Part of a small language model's weights.
Training: a variant of Muon for these matrices, 171M tokens, 5216 steps.
Each number is 50 + 15 x the weight over its row's rms, rounded and kept within 0 to 99. Layers, rows and columns count from 0. The size before them is the row's rms in percent of the matrix's.

# layer 3 MLP gate, 704x256, rms 0.0823, rows 320-345, columns 128-255
100:69 77 72 65 60 70 53 45 42 45 38 39 21 57 48 47 65 27 49 49 59 41 61 55 59 70 28 76 44 84 55 39 48 40 64 74 63 43 20 58 30 65 42 38 63 78 54 39 53 43 41 58 58 34 36 57 49 50 30 46 98 64 76 69 31 48 50 58 40 51 50 25 30 52 14 33 53 71 56 35 62 47 48 55 70 34 43 31 52 61 59 46 61 35 36 55 43 43 50 64 48 39 55 38 50 32 46 88 54 45 34 63 50 62 36 25 51 46 42 36 52 60 53 77 50 77 41 41
094:65 54 53 82 76 40 62 49 51 65 44 52 65 72 45 40 34 54 71 47 67 47 41 72 59 76 35 29 37 70 39 69 66 50 50 49 45 62 29 69 51 46 63 57 39 49 54 41 58 66 65 64 50 68 41 50 37 86 45 17 45 73 41 37 23 65 40 45 54 25 69 33 62 79 61 45 60 35 47 28 69 42 45 58 63 47 57 61 47 30 36 68 61 83 39 45 68 69 58 60 30 56 48 87 60 58 57 41 45 58 56 51 51 41 44 49 52 63 45 27 57 59 43 37 49 28 44 28
101:46 18 64 17 43 34 43 44 53 42 66 65 30 09 29 51 48 40 74 48 48 59 48 46 43 41 43 56 49 49 52 54 27 65 36 57 45 64 54 43 70 37 54 30 63 53 21 82 52 49 41 36 47 46 48 61 40 55 32 41 43 10 57 56 36 86 39 48 37 62 63 60 40 27 71 65 54 59 54 22 51 34 45 40 49 51 21 51 50 43 27 57 45 66 47 16 58 62 54 45 57 41 48 58 45 59 70 26 50 43 70 70 39 48 59 37 35 51 47 43 44 69 25 50 49 27 39 54
107:51 35 34 41 82 62 44 48 47 56 30 45 56 37 31 57 60 64 50 35 41 43 51 57 63 25 41 34 72 34 36 35 57 57 54 49 47 69 44 48 53 43 58 44 74 76 31 63 39 52 55 56 55 52 54 50 37 41 47 55 47 23 55 52 45 45 55 60 53 55 50 56 45 46 15 25 58 20 67 65 31 44 69 49 66 59 36 27 51 68 44 84 52 78 47 30 51 69 28 44 47 45 52 58 45 22 38 58 19 46 57 34 38 43 62 59 34 65 56 76 74 84 26 63 40 53 19 31
104:46 45 84 65 64 84 41 38 60 51 36 38 67 62 33 23 55 78 70 53 56 58 41 55 62 51 49 59 33 45 53 49 42 45 59 47 68 84 42 38 61 51 52 68 32 39 62 62 53 60 61 69 50 40 33 67 47 44 80 58 57 61 27 59 56 71 50 72 14 30 75 37 46 70 62 45 36 39 40 49 49 30 42 66 85 49 34 49 49 42 40 34 70 56 49 56 98 58 46 54 71 51 46 85 34 53 68 24 59 41 47 54 41 59 46 48 23 55 52 48 66 61 67 47 57 52 54 39
101:44 76 72 47 40 60 43 45 58 64 58 44 78 39 13 64 31 45 36 52 39 52 51 36 25 64 64 38 48 78 50 65 32 54 56 43 52 51 58 29 38 55 38 53 70 53 64 63 50 41 58 31 58 32 78 75 47 47 42 72 48 38 70 67 29 37 54 53 40 17 61 37 65 64 33 73 46 66 39 36 68 16 39 53 51 79 32 52 50 27 53 50 52 82 49 93 39 47 36 35 64 44 37 40 59 42 59 42 86 49 38 56 41 31 38 38 65 55 47 52 48 51 40 48 48 52 55 31
100:47 66 67 51 44 35 67 59 45 39 74 53 25 78 67 68 48 76 74 69 85 48 47 53 20 34 29 59 43 59 56 37 61 30 33 82 65 22 58 34 32 58 71 51 50 80 13 48 41 48 45 45 76 52 49 52 46 39 74 44 62 30 67 37 40 72 35 63 67 55 57 44 55 36 44 16 60 66 25 38 52 58 70 71 54 37 64 25 77 43 59 68 63 48 45 57 65 56 49 46 38 46 61 63 63 46 31 56 55 35 46 61 47 51 52 58 58 45 49 47 54 46 41 77 62 55 39 45
093:19 26 49 47 28 51 45 82 40 38 55 53 41 63 36 68 37 36 65 69 26 36 59 46 51 74 50 44 33 66 23 52 41 45 35 58 58 45 32 34 62 24 36 62 68 61 32 67 35 36 05 49 46 26 51 57 73 68 59 49 50 54 52 34 32 50 57 61 43 38 63 48 39 66 76 58 31 15 35 22 59 48 54 48 51 67 60 46 83 21 70 39 73 51 35 72 59 74 60 39 36 52 65 38 45 54 48 34 47 77 53 45 63 49 48 60 31 50 46 64 45 48 43 77 32 58 57 31
107:21 53 29 53 25 42 74 41 44 52 72 72 45 12 53 57 66 56 51 53 20 62 24 52 50 46 66 33 32 39 59 42 39 66 65 46 40 41 52 52 70 75 43 55 62 68 19 48 27 62 52 28 57 66 67 76 37 93 53 64 65 39 50 17 49 63 63 20 65 73 66 22 68 43 74 44 33 57 66 34 37 23 62 54 54 40 64 62 64 38 39 73 59 61 33 47 48 41 51 60 66 53 64 55 21 60 75 53 57 61 36 54 35 61 67 65 78 69 79 34 64 23 49 77 49 51 47 69
098:47 39 19 53 34 46 45 61 51 34 60 44 53 42 38 74 64 40 30 51 58 68 58 70 45 79 52 68 35 52 61 53 62 45 30 44 60 56 52 43 45 46 67 38 56 48 56 80 59 46 31 57 52 41 40 54 38 66 35 40 54 41 21 60 51 38 39 37 29 65 47 43 53 41 03 52 52 46 52 70 46 78 57 42 30 59 47 52 27 68 53 23 48 60 49 48 40 24 23 51 45 40 68 47 79 70 33 53 21 36 73 32 37 59 69 20 54 48 59 59 55 43 62 21 51 61 62 42
096:38 60 52 49 59 64 24 56 68 67 51 37 63 34 55 51 49 34 73 57 44 45 30 51 59 42 68 80 14 53 46 22 48 71 58 43 38 43 44 42 67 75 36 66 21 48 43 32 58 60 85 55 24 44 60 65 42 55 48 65 43 59 71 51 52 32 23 71 69 69 50 66 44 45 33 82 45 52 74 33 76 22 40 38 67 27 52 70 59 45 60 45 64 46 16 64 48 39 55 46 57 76 50 25 49 40 57 36 47 40 65 40 64 48 43 44 49 63 30 59 40 64 45 72 42 38 39 21
094:61 40 40 09 66 68 78 52 50 18 69 74 35 53 72 36 10 52 46 47 61 68 64 52 57 53 37 72 44 60 47 49 50 59 62 54 62 46 59 64 67 52 31 56 51 55 60 72 29 81 50 46 34 30 92 44 39 29 52 59 36 26 67 51 61 53 77 36 67 40 76 66 66 47 31 70 38 55 56 25 57 46 24 41 38 72 44 71 34 59 35 53 62 39 53 59 36 81 40 38 80 56 47 66 35 61 60 54 53 40 38 63 60 70 71 48 60 34 30 62 39 49 59 35 28 67 74 48
107:37 58 37 37 43 36 49 41 29 38 85 57 42 33 45 26 50 56 47 64 62 59 53 54 49 48 46 48 43 36 48 33 36 67 55 20 62 49 48 45 51 72 61 41 67 69 34 67 45 35 55 74 39 49 26 46 56 41 49 47 60 49 42 39 46 43 52 46 44 55 52 54 62 18 47 43 21 46 58 76 47 25 48 49 21 55 42 30 39 35 55 32 46 35 45 69 65 67 39 50 73 27 47 54 60 52 20 54 71 45 21 30 31 74 49 49 36 38 10 41 44 46 41 63 55 50 36 67
100:69 56 62 69 59 60 89 54 47 48 42 31 29 55 61 41 90 56 62 34 38 55 44 39 31 58 51 61 31 52 55 38 40 60 41 53 22 34 64 78 56 70 39 42 59 52 21 45 30 43 56 50 32 58 37 61 53 50 43 61 61 65 46 44 31 41 69 58 62 55 53 40 40 59 56 50 48 70 69 49 41 53 49 36 52 55 69 77 87 37 14 58 37 43 45 51 73 34 74 44 60 27 61 46 67 47 72 69 61 61 47 40 38 59 40 64 36 62 23 51 50 58 40 48 73 11 44 39
097:56 50 52 18 40 46 66 29 81 36 40 44 39 37 36 49 63 42 26 77 66 57 51 36 56 49 61 62 58 85 43 62 45 65 43 56 50 55 43 28 34 63 33 51 28 58 47 56 49 61 56 61 82 47 48 70 20 49 33 26 61 69 59 33 44 70 49 80 59 14 49 18 60 32 65 40 61 46 69 75 82 46 61 48 47 58 45 31 54 51 65 48 46 49 43 90 62 59 60 59 40 39 63 59 26 92 42 22 42 48 64 64 54 53 57 56 38 65 59 53 22 76 50 45 46 45 71 64
096:59 59 38 41 60 64 59 58 64 35 51 53 39 65 47 58 75 37 56 31 65 72 49 49 67 37 74 59 47 69 36 72 42 44 63 30 35 30 55 21 58 74 66 40 62 49 45 50 67 68 66 47 39 54 40 56 51 48 44 64 30 62 40 36 46 54 37 46 54 66 49 44 48 38 61 50 30 34 60 53 40 40 52 40 45 49 43 44 78 37 41 72 81 41 08 49 42 62 73 57 30 59 49 26 75 56 72 10 46 38 47 24 42 80 37 48 47 53 19 48 54 70 45 45 58 57 34 74
103:55 58 47 64 49 67 52 28 26 48 62 44 46 35 52 85 39 51 33 53 30 46 41 42 39 25 56 63 43 67 48 50 69 33 54 59 53 50 59 78 44 51 63 45 48 52 55 27 65 20 57 67 51 58 73 53 64 54 45 29 56 46 54 65 39 40 72 70 45 76 46 34 61 37 40 59 47 59 72 45 40 60 32 29 63 69 56 48 52 42 28 39 52 48 42 22 60 47 51 44 40 40 50 40 27 59 62 60 60 39 46 48 59 60 64 60 39 69 73 38 28 55 28 39 45 57 51 51
099:48 44 64 26 38 71 50 43 33 67 43 73 51 43 26 24 45 24 59 35 49 70 60 32 40 40 85 45 34 20 52 60 72 63 59 47 53 27 45 51 31 29 24 34 76 60 64 79 41 30 66 46 32 40 53 54 54 19 56 19 48 48 22 44 40 52 65 32 62 39 56 32 41 40 42 52 31 75 46 52 49 61 38 49 40 64 37 23 37 61 47 38 79 42 43 51 55 56 58 62 34 51 09 51 34 39 44 32 23 49 62 54 42 71 29 39 57 34 42 36 45 68 48 44 28 45 63 28
103:64 54 27 51 32 63 55 52 63 60 40 51 38 47 57 36 55 35 41 50 20 54 59 17 34 43 66 69 36 53 69 55 42 67 50 34 68 32 46 24 22 59 47 43 34 66 24 51 47 22 69 43 42 26 54 48 44 49 61 53 44 46 69 43 36 45 32 24 45 64 17 63 59 50 79 44 39 54 75 47 57 56 50 39 56 47 67 63 74 46 53 36 86 34 15 43 54 37 69 50 50 60 56 46 51 52 47 53 47 63 47 43 58 84 59 53 41 31 67 42 62 52 66 60 50 42 63 58
103:39 67 58 52 39 51 67 49 66 53 53 52 36 37 58 30 31 45 67 43 57 29 41 41 55 50 85 34 69 37 65 34 35 46 48 60 47 34 53 49 25 46 47 67 46 39 62 74 70 66 41 23 49 36 63 70 69 89 36 45 40 16 45 34 54 55 46 48 82 46 35 40 58 57 39 40 49 58 44 50 57 36 75 76 73 93 13 63 27 67 54 62 50 60 37 69 58 29 42 35 15 45 62 43 53 57 62 35 58 39 42 30 56 31 41 78 48 40 61 29 31 59 63 23 59 52 82 81
100:63 34 35 43 32 56 40 52 41 42 69 51 48 38 37 37 65 50 50 56 58 45 98 72 36 35 32 16 49 64 64 44 35 45 24 61 67 32 48 48 47 51 43 60 39 71 57 50 64 43 56 41 59 44 50 38 41 26 23 33 61 45 45 41 35 34 50 64 64 42 32 22 58 20 64 17 36 55 87 44 30 35 68 56 46 63 51 31 44 40 42 71 45 69 65 48 75 51 57 64 54 60 61 46 73 33 63 22 56 41 56 70 67 77 33 53 49 64 38 54 45 64 26 42 11 32 44 41
078:45 64 42 37 59 54 67 37 58 36 62 38 30 60 47 34 76 69 42 48 88 35 57 41 51 50 47 71 30 32 27 61 70 45 52 31 45 25 39 37 58 33 47 55 52 81 80 55 60 01 44 51 22 54 46 38 35 81 30 55 54 50 60 64 86 54 48 52 52 54 51 65 55 14 40 38 82 39 18 69 35 52 51 52 48 39 51 69 62 42 63 69 51 58 32 52 54 18 54 42 21 64 68 41 64 45 49 67 46 56 59 46 58 53 41 50 39 25 52 43 37 45 40 51 51 34 70 52
096:58 70 15 60 41 67 41 54 24 58 37 50 35 69 40 42 74 35 50 50 50 76 74 27 40 72 51 53 56 57 74 40 71 45 53 63 19 59 31 32 47 57 28 45 61 39 75 64 64 28 39 40 54 54 62 51 39 43 55 27 46 61 23 44 70 65 36 67 48 62 44 62 75 48 42 65 55 61 36 54 33 37 42 72 64 55 67 13 35 62 59 59 40 51 44 52 40 65 61 41 62 57 57 62 71 58 49 51 47 49 56 47 46 40 79 53 81 55 26 46 73 46 58 44 58 86 43 58
101:55 53 70 30 63 76 51 34 34 33 41 20 20 64 24 39 41 48 42 55 22 62 45 67 56 50 40 30 33 55 41 50 57 30 57 73 54 33 50 58 60 18 49 44 43 47 29 51 31 67 53 46 49 29 58 53 13 78 71 43 46 51 49 45 48 66 47 40 53 66 33 57 45 38 44 58 58 55 51 32 38 36 67 49 65 11 72 46 57 62 44 33 40 57 34 56 33 63 65 48 44 57 48 19 47 51 33 54 40 52 60 55 21 70 45 56 54 63 71 79 47 47 49 59 42 40 65 64
106:66 32 62 56 59 46 47 62 55 69 73 38 49 41 42 48 73 49 44 64 32 22 40 43 53 38 74 00 49 42 51 33 62 44 47 45 50 58 29 36 60 44 40 78 57 50 64 39 71 49 50 53 62 34 38 49 39 48 52 47 60 37 45 39 61 68 54 49 61 75 42 39 47 19 37 45 88 79 45 57 36 70 43 29 38 63 67 57 38 61 67 43 51 49 19 37 40 52 59 41 62 50 57 52 43 57 50 47 51 52 48 50 84 30 67 31 41 48 38 41 37 38 43 41 53 68 62 56
103:45 64 31 22 42 80 42 58 61 39 42 56 43 58 59 19 50 50 33 50 42 40 54 36 65 71 64 65 47 85 63 49 53 83 65 52 42 51 44 61 28 39 64 56 64 70 53 28 35 34 35 58 52 36 56 77 49 72 48 52 57 25 27 57 52 71 59 65 38 43 45 75 65 47 62 20 38 49 46 64 56 89 46 67 58 47 58 47 79 70 34 48 77 40 34 76 72 44 54 62 41 50 43 51 38 65 64 64 64 37 58 59 56 66 59 04 28 37 54 21 71 41 65 34 61 47 39 60